config = dict(
    num_hidden_layers=12,
    hidden_size=96,
    num_attention_heads=3,
    head_dim=32,
    bias='all',
    tie_word_embeddings=True,
    init='normal',
    optimizer='soap_variant',
    learning_rate=0.00619,
    beta1=0.95,
    beta2=0.98,
    final_lr_fraction=0.1,
    batch_tokens=[16384, 32768, 65536, 131072],
    z_loss=1e-05,
    train_tokens=127900000,
)
Each number is 128 + 24 x the weight over the matrix's rms, rounded and kept within 0 to 255. Layers, rows and columns count from 0.

# layer 3 MLP up, 384x96, rms 0.208, rows 54-60, columns 0-95
[[105 115 185 120 127 134  65 108 120  79 182 141 142 162 125 147 128 160 164 110 114 109 126 159 153 114 174 123 101 148 113 138 132 115 115 137 128  86 105 118 155  97 159 130 140 121 127 166 122 106 158 122 117 154 158 172 166 157 154 126 163 128 111 140 149 133 105 167 104 103 125 146 156 125 132 152 101 139 158 125 161  98 140 131 105  94  71 128 128 118 126  84 130 133 147 111]
 [122 135 145 150 186 128 143 145 106 170 111 151 147 110 140 145 115  87 111 133 127 126 111 123  84 148 113 136 109 134 112 127 146 128 147 150  91 116 105 110 105 151 100 157 148 119  96 116 134 107 135 145 103 114  71  98 157 163 160 102 100 156  81 116 116 142  93 121 123 141 148 107 165 114 142 128 112 118 149 140 149 135 140 104 142 117 144 155 153 113  80 125 129 130  88 140]
 [ 74  73 108 134 105 136 164 127 169 124 122 117 129 134 116 120 152 129 117 115 143  89  75 142 123 123 142 147 124 108 126 101 153 154 136 100 154 158 130 150 146 136 138 111 169  94 117 125 110 139 131 151 143 146 107 128 105 115 163  95 132 153 133  89 143 119 128 104  77 105 130 130 118 121  96  96  90 105 143 114 151 180 136 151 127 131 114  80 127 124 138 139 118 144 129 127]
 [122 113 117 140 114 158 147 130 122 111 119 118 153 105  93 103 121 151 120  96 111 108 142 133 142 127 124 142 139 133 118  96 122 132 111 128 125 138 142 115 139 114 142 109 116 152 116 158 102 120 131 114 128  82 111 114 145 157 143 140 145 105 118 148 131 112 118  85 130  91 143 162 110 155 115 104  94 137 125 108 163 130 130 147 101 130 117  90  94 126 119 154 137 103 135 124]
 [131 144 167 107 152 144 132 130  40  99 100 124 127 119 152 194 129 152 144 178 103 120 106  79 163 100  62 130 113 116 102 118 138 186 207  89 120 117  67 113 116  98  93 139 123 124 121  95  49 161 108 160 187  75  96 107 203  96 158 129 117 164  77 120 112 124  80 154 101  37 117 140 116 126 148 101 184 134 112 153 102 124  59 199 100 118 119 141 118 143 128 101 185 150  93  86]
 [101 129 132 134 116 150 157 113 126 131 121 129 164 108 124 109 116 112 141 152 139 139 102 148 112 156 147 158 128 123 118 126 120 124 176 128 107 127 119 142 136 140 134 174 144 154 137 126 121 137 115 136 142 118 134  93 118 119 141 147 127 150 142 110 127 141 148 128 120 123 117 155 152 153 133 132 141 150 144 150 135 155 129 129 106 147 100 133 129  90 165 120 113 153 133 117]
 [157 153 134 159 108 112 144 115 122 145 102 147 132 119 100 149 164  99 122 111 119 105 158 148 150  94 141 128 134 127 130 150 117  76 108 110 136 139 154 124 119 103  72 101 122 149 130 137 151 131 104 121 129 122 110  99 178 110  82 113 108 143 106 163 129 161 163 138 188 141 127 128  62 155 132 135 157 131 145  94 147 146 132 145 155 133 108 146 130 133  88 163 123  84 109 174]]
# layer 3 MLP down (transposed), 384x96, rms 0.173, rows 54-60, columns 0-95
[[132 136  95 151  87 109 150 132 108 131 215 135 108 150 118 143 167 159  95 134 109 163 121 176 126 121 108 122 178 141 170 138  97 157 106 163 128 142 112 109 147 146 209 114 128 109 101 127 119 130 144 145 139 141 148 136  89 152 109 136 132 133 111  65 139 104  89  98 134 141 116 101  95 108 118 112 121 151 102 114 126  82 113 123 116 152  86  78 113 114 103 134 140 152 123  95]
 [160 131 136 130 105 112 116  99 152 113 136  82  88 122 125 128 148 138 148 124 126 133 128 126 146 126 146 128 139 116 123 120 158 157 101 121 170 114 154 173 149 122 129 129  70 124 131 132 112 141 143 141 129 118 150 129  98 121 100 143 161 132 148 136 153 125 157 109 127  91 100 152 116 128 123 117 135 118 113 130 114 112 102 182 114 145 108 130 109 103 148 130 145 125 159  96]
 [174 145 114 131 107 120  74 102  76 129 107 175  92 122 136 151  82 113 111 120 109  61 143 127 167 122 111 104 100 133 155 123 122 131 127 152 130 147 140 126 127 144 124 124 135 133 138 111 129 130 157 137 102 135 115 142 145 144 152 168 124 123 152 113 156 129  98 121  92 113 135 107 133  81 129 123 141 152 151 135 114 154 143 128 118  97 164 117 162 133 136 160 129 121 104  79]
 [113 137 160 151 145 140 120 142 125 129 132 145  81 105 130 176 125 111  90 114 136 164 121 115 116 164 105 134 122  74 130 137 143 137 159 136 157 156 108 156 156 187 125 131 130  98 161 136 115 107 142 124 146 136 152 187 121 140 103 143 143 142 140 107 133 142 142 139 152 129 120 113 119 122 156 128 113 114 145 133 117 136 145 137 106 128 149 132 151 155 137 130 127 139 122 152]
 [165 153  82 103 147 132 120 108 170 179 109 113 178 116 125 193 122 130 121 127 146 137 100 108 124 110  77 155 114  89 169 142 170 187 149 111 131  61 102 190 146 153 171 150  86 105 123  88  99 137 102 100 165 114 151 125 105 104 106 165 130 157 163 163 110 119  94 183  89 124 190  74 132 160 135 133 107 162 137 110  80 114 146 109 107 108 128  76  95 106 115 104 149  88 170  83]
 [137 130 134  90 132 129 121 125 105 155 127 123 158 109 127 102 131 125 132 122 121 139 108 143 155 107 145 131 126 123 139 103 110 112 135 149 123 138 117 139 127 124 156 126 111 118 119  98 123 100 158 142 104 132  92 153 131 102 136 165 138 123 127 131 149 161 167 122 114 152 123 115 142  98 127 158 171 114  99 174 119 140  90 141 103 149 107 116 129 109 173 136 144 136 125 126]
 [110 131 152  89 138 132 140 129 139 129 123 118 125 138 130 111  82  88 110 146 107 109 103 152  52 138 124  99 136 137 138 152 116 124 143 133  87 112 152 137 160 102 112 136 110 156 136 156 119 106 124 114  99 177 127 128 107  95 147 110 108 120 123 135  68 157 134 138 119 117 132 121 146 133 102 127 124 145 103 129 132  82 132 154 132 132 111 147  90 137 144 123  73 145 138 168]]